python train.py --d_model=64 --n_kv_head=2 --vocab_size=2048 --norm_place="peri" --norm_eps=1e-05 --rope_base=10000.0 --qk_norm=false --extras=["capped logits"] --init="normal" --init_std_up=0.0551 --lr_head=0.0142
Each number is 128 + 24 x the weight over the matrix's rms, rounded and kept within 0 to 255. Layers, rows and columns count from 0. Numbers have three digits each.

# layer 11 MLP gate, 192x64, rms 0.292, rows 93-191, columns 0-31
125122111127141119124137154158177162124093109079129158135125097106111108133113138141147090064117
130148124087134141128127112116116161142101097125108109141146101107133103144140076168174147104111
111151133083118106116123126129109135115120105150145146133153135112122142092103141106126100076145
109098136094168111131107120100152120100127117109095136105195129096144102119126142167156143121139
117116128108147161163113103119137089145119120115109110127120139162124125104126161142127118126089
141149103086146085136086095187109137094074137095098110114118123130125091129101116115131103132144
118153153149108121126115108168120137167136142110115137156157112147124108103112132152117131158120
120140127094125106119158151135095154127117121117151122145106123148154148088141087156133120122136
145119079129124144115162115081146126079132109090133104121138103075144098121102150105140127092099
141120175119124083144146143158131127128123109154122130113153061146084141117126116121144097119111
151131149141118090137083121131136124123133137117136150081064125108124075126110120125138163101134
142119156117145135142104100153094152132116146100144099120132107123163146145150101095111138125095
152116133110111087140168106158109138139151136099102119151131156151111139113130166151132197167099
100155165109157100103109138154110142155140144075125121172137136152150109108111108133103104159161
129130125133121129101109122121108146126151116152111091150123144149137153081130152118090101175133
155103131127115121131062113163140151132095132140130141116121110146108077124149125131133132117128
110138159133111107107114149128095158140155131085124145135109115139148108115123113161117138165108
131145128099126151179126151124131115166175122147150138136109147178138117125094093160076126142094
175093159113080175140122118169120151154108190102125105139127131123134096150147107119141144113134
156131082158136120142124105130164125146154161160122133163128113103109093090153132140120101112137
143118109128131152070140139139111148094130094170095159151071151142117168106139129123103123165162
131157082097117096135129121162129116133120132164091113165171140143137111145139101155156079123127
133105145124140095155136063117137169139098119139149147106082104149130115109088146096107161148142
122123113144119147139150150160123150129178084150119121112117126082114158128154088079134148139108
130130134164165158127135136128129150130145131125090122120154163114129146114129123135133105141131
125133143096132155138106157133137144151162145155091130138112130140098118121124140143139089135097
146122146123097173102098083143091139144111137102168113154094124127114107166154157089143144143160
141113143108121130136129132131152106140151114135132146113109143141118138107144147134144139118137
126127143128125178142131132167143155134121132123099138112110128091145126157130126043122109127106
135140142139140120118128169135109168168147073122112131110134173112168132132149166117144111131120
087116112126149146169113136118084126159112138140118111137121150128142115114136121167146128153116
159119178144077119138105126155121156149095110133116115101133058143108115161169111118143098102095
094127142099139176134141136086183154137122123132106098128160171150133148106142146140098107121111
087130103084145142123118124118108124124122107140137155132146099149130113085123112138160087154109
123115109110091101138127148120136150154145081094103184169107112152089141146130153083105120155122
120121130125136149137169130104140115141160100117133137146130132111112139107101103149080129136078
102129135106160175114132071089161170147119124100110139152175121110090120118129143165131150137157
152127128115098148128069071072120116158093129172139138106096119124141153145128108112152156128156
135142132133116148147088129073151166085155164098144170132121119091124114146156137124128156141129
150137154126159112118103105119105102139153150097105121133142106120066125148100151121146157173122
097126152094103129138125125121121104125127129167139103128157116157143102076132130123147135144129
140140116136068154140097076149098153093155127106123117147115120116094114163150111145151117110157
116142201135173114122107116179156139137186107163149089142140116153093131164108135133144126123116
141139136112086145130115114116122101161134109105104115177116109095145120118117137157107129133133
104122133117133191195168112108103095144094190112088119092179110107139115138134139127142092148137
163129112125127143116123144117145125144143166120135111122150126108157115100114113116152087126090
155151084076076180160120155137115111140128081127114133108128135164123148128100131129121130120180
137132077110098104131129116113134186136161144155126131108138141165140099138176129099103125126127
087186147147163164121117131174128133122134127118120107107117122107169110160127148138162119119121
108106103111162142090114141143119091096156141141122152150075122121100129119168114122140160178088
110117121119170159111140080157153132080136106083183086137168122099127174120134112139092101146134
132146116133118085130163123053138136114112127126165155135136115142114129123131148138103142154140
139156094128088110146106145098140105106118093101128123141116153156139157152140150128116126149119
131143140145118158167111120120113152149163132070155117141155106150093140155072103117136142125115
130112089122145130074139148153150124151146152160099134119174115135134122144101133155135098166098
138110111136111107112169164144135146102167114112134092164136119150147125086160127175106129144094
151106120120161149144106122102151084102125136134112150083162104121126169138141138136143156102124
146135116092129139121135131081118134174162104162120137136132117103109124114173125155106162099119
135125105114152181151088178103094140106153115106121101137148117098112120143130133124155127126138
118113135085136114142086113121116142115114117116140113140142130133141065097135134111142117144153
096063108119146137116103178147129130108151121163089131152128124140158161113118129134132120097111
124100089106088120126125147151082122194137136130127104129074107126073151146126107170124134158090
096149173143082122126108110129171097104112145166146121163134119089151135140080131124104147096093
139113178121177122133146111128133124144135125075117105081133138083112104135110116145170155128096
135129091151122129156153126144134117146137140127109143109165127126118119107108090162134147141145
103117136116129132111147114158132148115097135120151085138088126117112105169143119073098120119090
130157100132083129130122144108133112135115155141133142127117125138124141094092159071136121096150
141139143114212153079108121085109136140142125155140108115158083099125101114110110114155138129123
103099131108095134138148124147093120185124143163097088124097122135118109152112111101113112091125
122109128105133084129130064179121096110136157107101138116096090111135092085144099126095129157122
135129130119115130120117118101087117148080141119088149129138120124118120138078147138164124136143
191118098115102169136132113157134098124113140118111121107104152143093105154135106174120080103131
131139119154160149111123074132108112108157159149154193110141132138108121113137123096132141122100
138163133120141118132156100107161163093124160095163140126114135088119140093101129071128076127128
145175089131096131117142093105101140086114148147104170146109101112143127142146146122121141084141
120169178115117135120115152137163150157139105144116159141128113141113101102134143123112115117136
146141106139105154107177177121119139119135188145152109092103141113095116133100108178125121122123
122115126157119175086128135094115081157176198140140077132109120143166136133118147128148130117140
117102188142169108118135109111159165088157088125140171107142105131100135101108130113109153121124
111056155139089126169143059076153108131118071122145110121147156105151147086122138124173086127144
119104092129142117122127153109109142134154172162162145142124160112163106158114150128105117148090
122116127158187161163138117143127153114137148095138145111140100077109093180083135083146160125133
093131173112137149146127145181116189161118194101112126174120107185157118130141075163076122124130
128084095100135144139126136135138109130147168099101125126132150105105098095089140136132143088117
129154116122139111124111114144075129125148182092134122145115114123177129096165124160111090113161
138110121105127120092126108156169130114140120127152144160157103118117117125154126175175124078135
113110132117118136131096063146122143148120175115145139175117151169102124148099110128157119114171
100143119156088128064153138158109132137127141118147118133098110133156112117141140101143131117122
115107113152164175142106118109150147166167183164158168128138133106149134148118098105148083129100
130127114141097116123110097125123144149091100131130185164114139129102120143124137121100133066138
113122158101106126133119135097120073121142109126118137164147121105100107140104124124150091104138
121153186092131158150140132131101106147144146169129131088168146137126161123135091134143123094140
144133137112125082121148101138112084140114109105097124125155125118127160060140114105117095152129
149138169158143141131141149113093087143121176105119136139114097113153144109149112118116142137133
150137113140136142088141118089122132105143114102151113134158126054115142153128150146152133127125
130141111100124168124068109125112133129162122130096153121181172146158109122134144129147174147143
106099161170144141162122085088147126133152127061158140121135105139138152137139096114125103121094
153152122123123140158113107144146126091106137094157119157144134104122088112170138137162111141156
159131151138148154120126121134134151118146146148132105134107102123101122174119149128101108131142